config.toml
n_layer = 8
d_model = 224
n_head = 7
n_kv_head = 7
head_dim = 32
d_mlp = 768
vocab_size = 2048
activation = "reglu"
norm = "rmsnorm"
norm_place = "pre"
norm_eps = 1e-05
positions = "rope"
rope_base = 10000.0
rope_fraction = 1.0
qk_norm = true
attn_scale = 0.221
bias = "none"
tie_embeddings = true
parallel_block = false
init = "trunc"
init_std_qkv = 0.0839
init_std_o = 0.021
init_std_up = 0.0839
init_std_down = 0.0113
optimizer = "cautious_adamw"
lr = 0.00166
beta1 = 0.95
beta2 = 0.98
weight_decay = 0.27
lr_head = 0.00834
grad_clip = 0.5
warmup_steps = 257
schedule = "wsd"
decay_fraction = 0.627
decay_shape = "linear"
final_lr_fraction = 0.05
batch_tokens = 32768
seq_len = 256
doc_mask = true
z_loss = 0.0001
train_tokens = 149300000
steps = 4557
dataset = "wikipedia_en"
Each number is 128 + 24 x the weight over its row's rms, rounded and kept within 0 to 255. Layers, rows and columns count from 0. Numbers have three digits each. The size before them is the row's rms in percent of the matrix's.

# layer 5 MLP up, 768x224, rms 0.0632, rows 53-134, columns 168-223
105:085136105154088144126118133148116117145134171117111120158160118098129155102155170147137118151129117160106159113117109163157150130114126112120106136148127125110102123111
097:130159131135119150133165124110143139113126084121102115162117144143099163117112131159138118106125105140079124135096124122111137150088124136144167143163134134106089189095
097:079173088139093121118112193132127145148121138117132128098139183097119110131111158055170138120115122145129121154125103095174126142124154102125136139139088100155152138108
112:144123108124126107148131129109139125186105150119110169147130129133135139148139169086103133136100124167120094111166131125146151140133101100148111161147126153179102120097
101:148129116113092151110143135138143124164126078145119082172086169157079120116085073145106135136190126141141180142137130103115094117180130134173147112122154154132095090098
096:113141133146179112155107175132087076138145118105114104155170123166138148133146167144125186114125138136150117120153131080154127151095148117155135110119152121139102122152
098:148136119122155132100158139103136124130134131087159115148119156103138145102101082137198114160112090143120092108170117173116152131107148130133184072109127103101126108164
094:134118103130137126092117099133156117131139134135135146130133125103110126170121134113128118143163099121125120060127133105110118092109118111099129106115131145141138133157
104:138134093167142091121111113119123102156159130124134118147149155156106172087113125119163124109151151165094150154143162152166115110127156130137119109164105128129175127104
114:139144132131169149143148145130160183113202106088127165121112106093173105137121114138120125117110139173099049125135145149142150087151136142114133144104127130167130140130
100:080144104124143136147099113130076127129132101152157147135117108102141094133160170122139099116135178116140115148108143138112139143113134140134139117096115153158149076147
101:204131112133164116070145137144115112126132097115135122139080145106129131119118125148129114159134127118107094079090117132117123169103154102138122172149126103094069122142
101:150117177090115106149147094172154125138135165132143112151126146157099112106151100114152129097122166134082134085127135161072160097103120147061145100140140143115147057145
103:153122112098111122088075115157117156126112139107149140113122109154107160112122096182124138138092151151118117093134124082093110184123112103134090106101142161143166135155
099:144127118126127121134122123155137129140122117153127113137148123134077130123099070129133103112137138104131107106129153109162151144127147114105156159135139116157143130065
106:128158143115107190109119130122136091152142169168115145130157200175144144094133126110139133109125112119121095137132104116100124120072147105092141101131154147184148140180
100:130148154116148153091134094090152112129119099172094136130151108141152118083124103115115151126070163051076113122148145146106102140106155155096111161138176089120130175171
103:112104086134131118119141118123109117086075131111141148163140118156121101151112155133168146113115134136140092137107134146115061154097115058152164108156151114106110137132
096:129094101132172115126112149125159105106107167130126113126136060108144133151157144127136128143117105117143094143145159114101106123143114112103177138108128076135091118105
101:069145167102140107184172123152156126135119144155143115132130091118129130162108127140069144143194098149161080157154142078145095114144115130131121140103133134129139130114
100:141107112153113153102093163111119137117147136137166103089119101116131122126129120124094149088080132120112129114120141116103099073109111148102128140134166115120159139172
104:153129131137135117135113143159117121150104092126130157128105111115121174130123099179109110122131194126168087144128117159090158152144101109074111118108135143115124115097
095:136133123169152124160174104119147155092154106136139115153107109180102133110144097116150115074116143105147102109074129163086135155163156153159095130104142141116130132122
102:143079113139094152101148122107125116152089099133140086084139114108116170130127165126111110103120109151087131109144096108168143104155143185102150119128159170125126115076
090:135105173155150152143104095113203145152135132170104107132146132168158111111146094155143102160170075141123140131121135139116117109130147109169157129117156108138149113156
098:111149148110119171143142118145092161151149152127128128155110091096120144133114093069136099121052102099118088104120111145160122152131115157117189126145104133112096124152
093:138086121114096146133138139143119092117147117114096120090129107126159126122132080124142110145104151164094118096127139102149141136141147115166096118134142112137154166123
102:113129110134151138151124129095142154147144155170149113118108164155148133120146096156149126135107087123127117107137110111125093140114141152107095094062094117097107109146
091:108142135126154124156140117138110140117094076092115079181124102131118194132105097148165157121100090131120093145144098098087129119097131116143148159150152106098165178168
100:090107152122128146156137104143143139131163150088102112152100091147121133161115120131113111099158156122138132123120126118132116118155104096082134147071101134115102109146
103:139128124122127157161144187131106134131106103135127153134114152180086116120156105101170137120105099129095123137117122125154109170130121141163104114142129110131134135119
093:125099149147115096107132118132088123100119122138122128108171140133167151118143082144107133102107153149139100145142152126136130156123105104155177108112152149169118149208
103:129118116155140111155130115138139152111140127090140139155146078161160159117125125154159110098105143123107140142127172123122148136123151122108147133079130115195115149084
101:094172102150107089119114130122135113119172114168131094168119141121134159175109094140111169154141123136111099120156127110141152167134115114146137108145157160123079142151
104:186144166135113128143129110121118130115116132100116162135116098107142107100099078127141131185121149098173108125139148120132100104091141154128119158126181125087138150132
097:135156150171091118136122134137114080190087162130168145172079149118108113139094148103097137113153129147127120114158103074144116146171095125110144114091124122152113162107
100:140158108116155114139125146087179115117109170138103169152137119148172164105114131139144158111164117090130106068130142106133095156168125109133136139117113108147117090131
100:071136134120170124137123133165142193116128138077184139097149096097098117103166140107126166137120117139106160145123177107093094138147103154118156129128129155129115150109
104:153142150125113139090138115135077144143168162125113113138118111100124125138135146162145143119158101143149154080149152110149180116094119153146140111124161088117132125110
098:142122087140113122108126100158085088125174101181105073107130154126104101163145145110138102099084126130138099123122141085099164162129139134095132096127120140146120137131
097:102134138124127126131126082144140166121163108123087158115160182116111122116106156121122088145086104142127106119119191138139144138105134154104141113124116105101158155152
110:121098157144190148159147139104096145158173148158134117129162163126139090085124091143079107116138132139095120119128106140182089117178140158125097119161121153122114148126
094:162119139081129153154159152161094151107124144131131155143088117106186115114177129155134093095127067113089114115175122139141121129156136135134122121095119110104131140169
103:135102131101154130143095159174115157071105117118110152125132084122149089147105158170177126126108113138131091088172117155171122105097101145117113164124178123111106134129
096:139162160155161107153134137145142125116144093165083094176153107161155081103159120163108109126107133164143123130142137146098136137116103127119174138149111135144112106122
093:146139094108134131184124095154098115115108134146144148143103115170122107106172163127079128118142161178158147080115116114166101123124158191124071114126129081114134140118
107:103148123141124114094152126059111077145137133131181151122094126136146126126145148112129130127137148143142163156112129102109112114134147105166105153118120124173096128092
102:131092114130128142111102154131120150133129172124118105125125071159165145111142138141139102116158156157121117131140164147170164129128108136091116180130146185154094153148
096:163119144118126116165111134168128167085134115112133101100108102164133098122145152109110079163139128208123100153140100142155116108149159143107164132130117082115120140120
097:143118169127124100138138145134121132126135128138127117157158153077146128171095116116124139100121080197129126112089144106124107159116169119117164118122142124136118135106
100:128131150132140121103157131136121050116101121139101113098111155113116145147164157145131150150133131110133096140077107132155105117110140171140102125154121107126155151158
095:141142146170129120127153156130085126154086161116156110154070134128142148130132148152106116097138136153136130097111118145137133129166062130110081126123190125102114115081
099:112118126149122149107105133122137139157125109115135156098113100142155135145147127158159149137127216144134138117128123135131159139093127122127115145112142124133120132135
102:114144137097118116115148100117090104091137110133065124142136161133153129166119150127146131122092149140130120160135130078177146126073159113123139122104129114156153147122
097:110120157128134150088121170136138147165168155108136118098125107149084107112137176122150107133180101112097111145159162159181098125164144137135139120122112147131124158103
094:150151165126137165121073115100132157138145153177131141127121126140130117123131178156114115128121104100147118121120111133151080166132135141135137122121130134127135139066
106:116131139140082141098108101109141108098090149144149132110102124126148118151130121164119161143148106151161123104142141136133140152106157156168123116171132175167130110145
105:106165129153106140117157115137115132127135110137108100185117101129119169155098113137141146152146129130170152104151069113142143163177127099099141109073141184097118151152
109:165139125141161114140117137146124120144160114106127089137097154168110146118153120139132120105087086088111145117153117124098132126066135157107096153118114113114155174131
096:162133152129165078150111137151094117150102132137145138119151147134116131131131126141112094103140125091159165114145152144107087159124118137129095110134109109128112127102
098:084109109121114143101117146116145091091120131153141141150135126131126131118135105110118170117142123113168135115121084140150168142098132114142118106175143129129135118104
100:125103145136167122141108104082153096141126114128139104140126103090129120117121159153126130121098089152133137132065143130117169097143130189101165139084151148164151198094
100:113105116108132106124153098095126153141136130106147111126098129114074167075120123090165198105162107144119173139176117119114115127141108140114094104138148117132124120114
106:139116136123180152101114098185132115139144128150092172106130134124099112109141090163138100131092093122150151171144135119138156128115107134098122115160112166113130166144
103:143083166124157123126122151129124132145131128118134132148116126105117127097116140156126116111151146135129100147142152131139149087144090146098093152136133198115122131150
105:115106111149117128112115133188122096134109096128136119122122162134096114151065136136106127148142117095152113140115130154147139198125129127111141140128078184098148136146
098:120140160179105096132137116111104144158140150142131151106116082154124105139119076158105162074116103124109147116142098143149092136099161134130155104139128121123142106134
110:154103159120103097140162089120102122104098131143146158085078095121167124103133125125163120083122138116142107128123138103191105122095162150135130151114097138160112153135
095:085158120131147144162161097138136132099131176166137147138076136073112163100182091116160152136137148126105106115137142098130084121159162098084100071110156153088127114112
095:167146106142146137142123141122155098145075147118140069096155170129109099155104123091100147149095167131113125135140138142131130120151106111083136154124174101152132124095
099:134132127086112142104092117078070130152160184152109118133117144117152115177153125102093160142154110110131117138168119163167116135125140153103178126105088112125141109156
096:126158124139125099140088171144115151118141103097095108130174147139153138120062116110145074085106129106141140125113183131179121158144159148133163085152105110126114155147
100:114118097135143136150135128143134124102154119150128135133074156118145119112179155101161196133156140112124128113113131104139088151131149144133158112176068147154095126106
093:093155142123117099152093141109174107133106080144129123096153123123080137091080154126129090170100133126110164141133096120114141107115157100133134097160177130166114107115
103:121115130093094071117174081155089121119111121137140161134137114099129164165148122155133089147152123081145096132082093137095143064100129172097136142138162100089122144124
108:159127155146109141105163158138158169169193117127122110129153185147109094105138175141131143161119139093143080096097112125169121130132140140148107131124116111145084136149
099:119118128129137121156106163120107127119097087098132096112077103096134143160132113126131117109108136112163112115114169128152087137180112121121099151190098141079141136134
099:142142131119140137174144145135121111131137149168117124149106154121111135124120117146160159194151100137119098088124148156113136104135094121124125163153139147134129154131
104:184131163167131121133173149117130168145142119118114136122111121122150165129127145152108106129172127107128128111154107138109138113143114108146134122099151140103182101151
100:142113157081126126169121148114130152127144136175129143115195137102119095153128160119137152158130130143078125108129125125141161144133164112129135170156115137079151097154
101:141107130101103140134136149142123140119120114110129158133111150142091128165109135127118140136093124149169116102131114142123133146111101117068140149116112152119158130144
101:123101101126133080155088115111108111100167139127169116133115141148112147104096149147080079139122109135116122116130148126143157124139202153116125123138077160127125131125
# layer 5 MLP down (transposed), 768x224, rms 0.0528, rows 53-133, columns 168-223
106:127095065136111113152116135127108094189136120132134106102171089161143107145173131081134100126112170127123070116067165101128125123127087110127117161151097134129096135146
096:151080142174084122140107165143124122113142134143154141134119131125126121113133133173115097128124158128154109127108118090107123153151061135165188121116127096134131123090
099:143114088120081132162086140126147124065069132147111120142150117130095139096170103123116132140115128122081147131104164133136128115108153129126125128148171122090144124115
106:115125110105170139129137133107135139103138138116139124111107164173074139112106106141133124131121133176123133124096114084122130131138103140127100176138088160139132175175
106:133135132103106153128132143136146139120130113101129141141117143123124116104131105172111102140129130110149116092135107078138191105158101140149100112130142162146084116153
093:127116139130136128108145165151141132121076144114113176138121109095127135123107165146103129125130103107175116137159123148152166072114129117108111171116119164113129158119
103:147159120157104139103107105138139127152101103129114144201099118136128129171138131123130132134116125179147115152133111115081149137172037179089104162134140147149085129127
094:072145157115114117101163153106033144113138124142167145123082144118146118165149134141125105142148096096158119136106135075180086126120092119169119171115119148129121141093
105:128163122110132125131122160148102132122113076106141078126149167169130096130104182133114127138165132131133103093137126109136105105152107141140126169076111161126088139149
111:164133142125120133162136102133129148117124136164124095165170112160121135112117141134144103127154132109079125135127178167133140146165161112153117111144108131111083146110
098:117104150155127144088149179073124108112125182151123100102101083118144107132143109133153087144092137129155129121151111099095175160156100146135094121139129138135119114159
101:133106152130114131141150136121121141121098115142107140129129167091129114112099143119128124139127145150115129122167087138130139127122158091140107075095113098138164124149
100:115112159139128139111114121145127097125121138133125158138122117112108134114136138125131156110091121092158147109151144156104064127116109127140119120137157123094130151150
100:124129127126130110180111166105110101121128144078136123117122111133065148110145108124134089139162178094131152111106104133113116098129124125105114124114117159095104129095
100:148092117107118137132119113139155129113168123133130120107136133099162090135106138100095105133096105123105113125134103084138099137123146148080118135091117092105113095130
110:184128102156116124132104175115156135123158114129160170114119158127133102145133178119117127100107147090113142161113105106154114160129152125155062140094107136142145114104
102:143093154101180101128095124167110084146156138138161109131086095150123135140166152138160150138138149137140139138144109068132132118164160143129131101156129160074129103128
110:119082197119154132160088122143142116113127134159149128160135126083131116111096103129146108097151148148086097128174145132108089122141155116093112114108143141122123129157
098:144121115116127157096146166109071098148102125113139163140096145139084131120112157116106159124136135153137120137158068076165135108118146112150122151140139112088125085122
103:137134102127128131107092088143136136071155098113138168150137122138127159097115127146121133124120102118146118075093145121095111147090126122147113117123120109138157139141
101:100119087086149100106139128138169143121094116155101165137146103079158148094193097117108188153123145168160129145119120133117134096144096107139109084136078150104134125097
104:109136095087109107112157091142111132118132110101157146156138136118088106142130138111182136170138104109119147117112151113114146119111140133148108116165116144155089149146
097:120155121116113126078075118162099127124180149092120172112129137138141114138135172086158138088162181131122137137134081108109143117128138094178133145141142124177132139171
105:092141073133108137140134193100113133086136094145141155091159126142170159157127133136102153083124142095176175125154132143097165141124114145090109170142119101168081137106
092:124165122173132066109166128105171129134111138162130140140108146137147168099107081146140158148079097147156097157112140140145108112115085088100125120161132153149118143114
101:151155142122106121101140111110113118079187120126140143110164183128109188160138160155095155126104092127126124149123125124167146174133143114136131146088171163153105161075
095:155148119133157120103137105120118156109132113133122151152105107126105125172091126143105127145130121090102139090099110119163141130120145078116123117122107113135118150129
105:128085136094164111129130120145119115110139112132122156164138113148138144124088145114146125108187094146136157159142154130139159127099160145141158124112130136155182125137
090:141129109137128166102157147138127088111105117137145122161133145130149128138111134137112131127125124139091109128132120111107148123187115130097158102099101125111126128131
105:151157114115154096120103104111147133174069145127118127139113138104127142116111144159162091152092155155135132107086148149103130140113130117131088176115129137123092113152
103:127136138070127134136144085130150127116168114133096133107140148117097129105097147137087158141135109173128137129127098169151146150142186144142116126113090143096136110121
093:085187119085130169139114123128139144097149145116151128149115160115129138129099163129113128111116118117103119127096096150126114147156137142125110145105174132162113160112
106:108117132178147096124095110159108116097159133092113153095152068152106110186129077162100100116186145124084140147123124108123132110136103119087130149175125147156093116139
097:155144098185071097161103144122116127134096107147166155130157159158140096118136115153134089114107140121116144124121105125145101116123114159100123112126122120132134117157
102:159105102109127127150176124131131158131157094110198113164090084122094146133116113113120100091142132129124139116131128154132135129107116124103108130134143129141121177137
096:123095173100085126142147114160104151143172100132078100095153115148113109152117097140079154160093143161102140131118148145122099157129120113116161134126083144104164129123
103:124089124142131101125113156086171175110095138094131132134152104143124110075178145141111142167147140139121121116116133155125144143165129120137131149129110116097142123123
103:120107150068139124146151139109149109131104136140124141100128128105093137149093108096134110136141137156097129134170135115111176102078131116113143141160114101087105182122
103:154168148182134120147162125122122116111128119120126112116131090108144115096131133173131137157127106128117094119137180171159111125129099125127159118138137100120106147141
100:138103123158139115179121188141164127152141106126170136097146150172125137128116116129162097134171089105157162095071156118134162114121112149119147124128144128159105150135
101:093069128150113134155114133126167111136072126188129118122164099153140135120137129102103109154143130167155143135099138141112185120109143142136143131146131069129133136111
110:105134102115145111151124103114102149104147098141138108087108145148132164106119118094131124114114164122104121112132182112169155123097121118139110110152137097142101070184
096:139150169157124129115137084125091122132138121127092102166168096081137122143129138083142142137124160131159209154108145132142158095124161079136135112129146161136106140142
102:144155130174154157118121114078173115158125152128155080133166129143143148152137124181128119149116116111148098149106137109104114105149152107128142146164111119175130137131
102:135097142147118175118144149135132135173139159130120154086114156127104149166141123156175122160126154135144092133113142119102146156156114126139132122127118128177146078162
088:089132143122148099107111158106134156133122112123111109127146107100198143134142118121134105121153157142152164128095161116149128100110176134109092141153093132151091113153
101:104117103122105110119123121160168158123129152094119128086138129119126141102120103093147155106119136060124157166127109144134139156136116133151102129172105122102133148094
102:097117122146116111121168164153154092171124124112158152158126126118131137143112110145142131170147138143143212147111157124124113122170136124131125156112105105110119116104
096:166154145143150136142121122150137137181119148130098077136109132152109132106098116126110162145079110099132155147143159165147102131139124099152151146104134115144152117127
100:143110134137157071123138147081096152120156142131123124136123082126075098129105134115144149100125112137110130106154107132107140112154119153165124156131112136108110157170
101:132126106123102118134132133174099103176142098152159171107120136144120124091058139095095115107132183103086133123146119120133082089153095175111123103150113134160139109084
097:099143083126135071127151111109099089129130094077139173122123162123153148143129128093082127147107155144097093157134118175121104105088149108142116134164117131146105106172
099:169124148109147126178111070112127098122143094123149095123145116136098103150151118099159123148113118092144110139130109121148140119136083146108103094170162124087110113161
105:116102121142096118122138158140178096142138120127123135146152100153162139092073126104132134095143174156168140141120152112106102128102139127100074178126116176149136135120
100:108103102128073116170162120177143135126111075131071104108149121146140142142097103133133107084122118123127114133184159137136117166157110130114096112156114113089135155164
097:148107124153146122157154097136140163149131127162126170127089110115146121122109072133116137118112068148141077132147168158126148099179162141122146155125120113134113114114
104:149142104115193126134145116143098132127128124148123103156100126167083129082132127170108119092174130138132125127133109164049141108124147119157150115136162110133109143140
110:124141149124174152146122133137141076158096125138127144130148141099116112083127119100132141131146125090058146064134148137132096143157125137129120150133108132127145126109
104:142131163106170101063118140146128149108103139126133115114108161108103153168129163131151115104139123175109146154135128095100152147115101127115111114097071149105128116166
100:094144085133146148124138117151115132121127148101130173136151147120167095143153158103110131140146079151133096136114151106133112156119130149117133115136122185163087163124
097:135106139115170103148161138156112130140112125115121103066134141124142122116132101096135104155089126111165101102105136109169144145126138138160151165122121105146144145104
098:089158097125113103105105169160114134122135106157171148137186128151138104130109133127144129191152121097083122095142124127115113159160150105136120122120126147132068112112
101:112173106109118108138145126139129136125156120141139173147115090037115108139142141151102086122144152146098144114110114145128140122142104157118154142115132166125138103138
105:121139106120129122081151130108126149110112098137158103134132144135137126136124143180168142140095110142099142160096127153141119115102170107153131139149096125128104106143
104:160118093135122123110135135149129136139131090153141120121150136094146106140164154119122113160121134150133138173100120103118143167171126124128129155136158103100160123150
105:181137113111133145150086118104131087165148146113126119145129136144091175151166142166137160116115105126128126110109095099106134157166151128152125125138119184109089126142
097:096164132167107110150141099163093164091115103172100112155148107135145160156161158121146135077136147112128158132123131120101145133131176131142113133099158130132089119138
104:136130155097168162100118110127132137119111130148136121151071140070120125125130131136125114146150118109139164138109153159159147139106166119106127134102116159113161107149
098:147122154097119109093143164127122114105110152161141084147136132097122137128075145160173130127152114112111119057148123173086158119112131135102136144151113153130109119150
095:140123138103136109086125119124129141125135112132201178134162110120119177135147096134126170090176137075135131115122149140151100134150146101111110135122135124135109143122
100:102092106121125109137136133125133118140120098134146149139124165109117168100117158131150151085111206149124132158129093128164133126150161138098074142151149136141140139128
097:146108119145092116112150133140114145096128122192114108159102117131110125166136135082112172129123120139188133115149103102101136176151107140125104152124157134151099120111
099:109129132140197135146181130159146127141132080141069098120129116080172143127118105116143148119155132127127112110138159101114128143158117118150122140136138076118149133132
095:111121080145116168141113117125151115146130127129118130117155118112143144115165159122113105135074096089131121115139155095130151089123084193087098101124112125129125131148
101:142140162101142146091150141111132127173152051121082125162087087123163170129136137136145111129123110129145138138140134122150155139126092128105129101149135127119101062176
104:151097123129081108121119109138159108098159089126134084119117090133109154172110149131116155135108122125123129140098098127092149134182141128175134101103143094171168114137
103:061113139089103116127140116174107128100113119160101123146115152092085101110125137119110098124120161122100137136134080099120168156102103138126136078137128128139133069099
104:152155128111106155099140137160107114181105157115159151073116139125114147122107114117147117153125099145134189123149146128079119113136145142126155124120171103122133117131
101:113120167117110152136123120115100136151143110092115122147082119141152133126134124143104141117082125165105089097119138111134108140091158128118133117145139175133115090110
100:096166123180103122113125120116112134143125105157104131152139152141186130156125151099139135097095117100121117124128132129166096153162168105184105116107133095128166137114
099:125133165143133131139121117065125128115146068113115106135120104121127103146149102149132139142122095131115153090116127126149129149103144142128107152142107100140165144129
# layer 5 MLP gate, 768x224, rms 0.0647, rows 54-134, columns 168-223
099:136140115136144120139162111120140154095111127139125119082095151138115125135159171143122140186141119110138103137164135136130125153124140077157112122147106150102147136109
096:104103149103139119119121143140122108121116131095152149136096130123127134084119117120092170109139112156154144133158120097079140104115099110075123173121165161140136136143
107:106156093134109093129144120137127146061112129137156108110122132122108149147127153125144106119130138138081155120131131107113161122113112107152133082124155114151115115126
102:089128094158123133067143152130141128074043114129125120122113129112105141143156141151135098109122177156148134122129150165141158138113113106132132087127123162149130140145
096:149113115157136096111114165091166149072152125159138120102146130158113109126130140152128104153207127146110076111140102120090122097106146101116091110105145115139146104133
101:101075143114151109150105144094102165099143131153124119119149128152103129124123122118129124117154117149107124105159141094159128099126141162108143085111130110098123161100
094:121116158156137141165124124131163138116151083097102083158153136108119109126127115150108138133112133163101126149145085118095149132129100141065120135102142129145134104133
100:104126117086097145127147103135117135128102087153163125120143174135097155114136139138151134148159180087135134130150090105114141109153120136113130113171119127131154097144
107:100084169133147148128106154124141142126123122135155138102156143113144110167152158106124166107106136123135139122150112100120138122136128130126119108136125143136177135084
099:106123146173099135169146159147121117121115153136189086114102122173166144105129102115131147125154126141118118141156101149108107112144144112099127091118103126146109133151
099:095120153102118145135152142109134168150127115133104170089128176173143108135188112105148143130097098146116086105126110079096140166099153156138118140121111143158153148163
101:098128147101162107153116144137180144126104140152086134141146101154124162132083097135141110173136127141133096127150085116097162145126158170122131108132148134135151125157
100:118096148122101154146140133109086116074153122110159169114136119115122125156126148141130106152134138150089089131124159103125141148138146155133151117103129105099140124155
101:142123185109135100119127137105071120137118112116118107099091154110149116109124143115103096146113123161104130083145140059125176151143146178120129119141092151114115126131
105:105084160047215126148135139092099118095152131125135143125088149147123121107119135113152112139130138148125131120189092139156138104165126111140125137177172176113136143130
101:147168141136104153133186135098150135146158148169126167139167127113141122132110125193129159116127109169118127117152111131133129129142138088121177102104114165180139110131
103:133147142109133133170114109129144114091159189094091152137079102134132127134127164104131097118086100137079098125102115128149149108159126134110119093159101130124159141147
098:088088145099129143118164153118125092125125144142106119112140118149098158137115112139094100142121138119114110146137107156103143131147150112120149138121110170087125128112
101:107141166147151120158117155149134138126164114179141125145092129143144140116150146154121121131157121138168117152096162090078133150094131160106130105103123154141134117172
101:146144141130134131155125159130149074158113132130127116139104166099164149072145130120155123164112117153127108141139165153143120097119096126120119064139117129132159111129
104:121064123142137110147147125117149149145147075118130095112159131134148123166130126117153126110127099136127138111117080081149108096125145123112204144104095128142101117162
098:113149139104155176184140094119118138135071142165126129104114179125111111111110104119128147129124124103140153130142137115075117098167131107116186094129091127139136113131
104:118109086122135167132168162109116107104120097168152124206139123112127137110101108120118106104145156147101114159146122109137177107149118138134155064187155155142135122169
093:142096130129094128132158166105095082134137106079160142097136136111074103174164149136127156132131119157113107148139115121123075108119132123062147118142162088118110150149
102:123114168152098109096159147079158146105128100130140091134121113120129097100128133102147152142128098126154112146152130132118152103065104151137122113102114145132132141137
094:117131101120113114155096136155101135129135141070171135114128083139137082107143155151171095140137136126093115130138143145136155081107111119119119148144155142111106128128
102:117086123106136120175109142164140129106098103128145081127163072161073127125143133137172118118141130179133127100109089127136142118150132112126148114172139123153152102094
093:111089129099170089169130164136122136074145118093157147102169117116154121146133131127108141121111168146105108178087166152134117127165121185093079138140130134137153151120
101:147115148163106126115156101154138136126122168124107139122129128096175131147115116163142160163122129119111154111123146128123170088133131081151125127110104092123143132119
106:112102119180130092130129170098144126109122169120103149143146117170114132083132091120133151101184124086140139122071163154142108098110081101139129120158169146149129142126
094:110139103149106125157126184105099160114117099152158112106097124141112116082125123125137173141118150122110116134156104123108142145140148140132149154116135105133135144171
103:137103123168103143126171110083111114131129108118161109131140121154130116115113111124155121101123104161117131113125148121124144114134116152140137120125119071177089149168
100:118134120175151109137131161099134169133168110098098132152094136111165115141145139115117135126143132125105112155126147102161150133147122122119132132118139139149115159116
103:114102144124141142113157137099123151127129159142115081125090142177113127128132128178145117097127110105111113107172158172147107143144106114116113120134095129119124107098
096:100128073135104135167103119095147125134139136113146155145117138115074133076160165099091140085113105161108164129151085118131101140135151138105119135155142135151100117139
104:113112108134118126150116116081101128153149137108147160093136128114146150119124112122149084138159097137089123088138144107149098142177142165156143078094163088181112126113
101:097094135174135131091178108076168116117113121124136147138089116193105113151125124107128151160170133137165113155160105109133157125131140130137104107148124121161140100135
103:110135120165147131123164108117115150158119133133159101154124127150129125116138181123137135110129115162131133127096105082109095130131089190093146123133139166138123108110
100:146102105126145120131169139108121114137127132109127132119145087095129130100117112128125171102076099117122095101128093140122097104149096137137130123156141094172149121166
099:127110145133156097166103153105154142125106151111106154139160132139152136104144125141171161200103121118130144142105145170104098116115142184137108125125123112132148174131
105:126155115171149152127163159084112102117114104120148133089105148162113166131165129139161110129096141177153141106175115131167145130116123138137168125157112100125125123146
097:120126123119117175128122135132140178117139132111159144132117112114157127092130122117169136128136102117135119109138122141115190124174080111139199136097097133143127157182
101:067122138133114140134118107079098131142134110132132112117126150115146139114152138112130142105139134139078141126102107107145112138093148129131148122190117166167135157114
100:086130105104137111126117145134111111139134106104158105090110139169089132093126126107180142149129094142140115137181127132102151147116157129150111113109112161107123117157
096:121143094107122130103186129138096136152079142134156140126088126152098128113123096094147099084092159103115132127149142129118140167107107124140129136186124153113111122122
104:088127159145116107118158111121162155159147168152149139150160125107129112154119138096126094123155127130127144149140193080091129127137121133174130104083111107141184148130
101:095156163106115127164164097113150125127125148152123153100116167098187153170136152077114078126112127143092074122115115141156127150181113128136095113105118113133153135077
097:152135125087156108113092155146124182110125101117142103121160122118132139149104107125106118139106145151111112156105138121137146114118123110143193107128157121099143120160
101:124159129088119132118117124125135162134121082171125161113125112150151146089115151120106082126151137119119152143145131130122147134137120108150160117134110169112171099136
099:119118094133152092192100141123105090129139137153137173186101137123159127133145121148123117122085151121125142175143124150136111111140131107116165080152080143183155103110
097:118132121151149193070159118106124130144118109148104077122127126120126107144123132113123138158165122149153097161097156105110172125112131108055188109093093093140145096105
100:159164120163111096157168109096106134131142124084146134151122138178100100096131112146101131116145095173161114135112120101136149106136115094168148107097142162128122122117
105:125087114107159162139112120096121128086120094125126132158115134146137149096149129123149118113157125124130136162149157119140146140159141118127093088092149159164110148153
099:139092129144147060128155132131115171130106138171128121135155131148129119121114138118123102133073110129146149097112135111129141106112131126103133118116139107130167120149
095:113117118131101121177153102130127121143153166127112153142111133150107153080127135128129137129092131141098112116159140127103151150137077128130134105105087127111170180149
107:130121161147161119107140153127118169132130164115113139104126158146098158106155105122144083112129156178157143179136123105124158120145107075131185113113096178143145121091
104:136122174120135122137164120125074079084152124133124157150148152130149151135123133135135157144137123118144112160138138096125159104148168126123137106116177133116155113163
104:146099115112131130129138155127109123145147120138099131126114111140164193118146122130159138148145136132104151125070103127137122146137138129097113123110120146114142097100
096:112068078099111144127085125131148138120143093127129135094161140128115163140154174103125156166164118140143113159153136120146123069159116125126111125152113123114137087096
096:151136130101174135166128123133139115129131121141191123109114123128113120135092167162155090167154121136138094126106087132115145161172198140133141115110097150143122136166
098:145115135170150132180144158085121158091105110145111110170142109097119121130130130165133119124101122140148082106087078127124124135098123099172154108112115148142144105093
098:077144149123117132133142158105151156146125122149098168156152105161108136124149132142154136167142139175174118150130121172135130130118131115076123123155108120160109092083
105:093086144062120122143153132126117153102127122156165134111163102121100156149118109132156114129149143110117127156161131119131106134130134114130161122115129099106152120111
101:098100114159115122146142112103168150093116118162161132133124091131118152127099147114090143150107135157101113142139107113169103146154110148092128139133098102159124128151
103:139123131084157147193099109111110121106134125123154075131141090121119135091097122117136157134115109171095154118142135134116125059136146124112166150098144131120156114164
098:151096139111165114097123152118144135135104157129161128092141142166104121104146115158129111114159160099098121160126117100117137113116140103133148134150081109172162127124
106:148135137170135139130149108124108127071126124177139152132105182061167126090125156147139120142134131088111116113139118135132099142108110136113158111102109148125129127183
098:070108155093104146089184136150114139130096170130124139136128140155069147087111130096150104154100140140102125134133126132133175157119137155161144111142125140143128164115
094:122123101190117112206127112086152111100129100085130118094136114130149135137117135132075120147126085131125159127134101137117082079135141096096119133086127136172120092163
100:118101132124121142128127160111131145115167113133128118147085075131102152161158091117127150137130158124130121138163185117117167123091173156121124106154124107171140140147
096:124140142185102143121164146117134144170128143158147112164099164118148136138125103139143116175136105114131111126136108095127147108113114104158121117118138093120125087105
101:133105135144152099123100170112076130124148147098078139157164140149142129090124131143174120121111110106138134167114148121143149093142141155156132103113097197147105133128
096:115123098142146105167097154130158164154148121122110142117131124105129154099140111152108145142080130106061136170150189148156155129107112147111148137128115069123141145147
104:160109161153132152119154116124118137088127118154115128194145135106130123124111102130145094110148133139111151131143155126120145046115091126138163130121120133140116098117
109:099141103126122120137138098116091132129116128116129108105092178135112115125119130109118127117175150116143137132117126136092082108122093098074138118116102143135118099120
098:128158108083133141206121135119136127121087092105125131147146156122099162163098117102114108149114149146106154134162100111149168174122154125118121114125101137124091154059
100:152153095129128118137133133117195155162090128127158122146113143078103142118121166134137142131161110124113089136174125110116168126162118153108141118131118160145134139173
105:127122134150151155092094146163149159115120128094132162153143135124133127115145162138128122135109113133118171103142141125097125181101117155123151096096178146104131124160
101:150100130108168098151111125110138114125141172176132122129115089159152092110129119146132123177136144114116118115159164123109156117167150169139148125127085140173114152143
104:127130135094089117135116153133156105118122105134168146115105152142121153139153098154131104136130154152179130109113146132126180089118167098089161086124082142157162134124
103:113137144164150146131138167074111128147124094176122153135116126141132137120135136111152129130091135100146133170106122173123154168165129156115072086129170085172148162148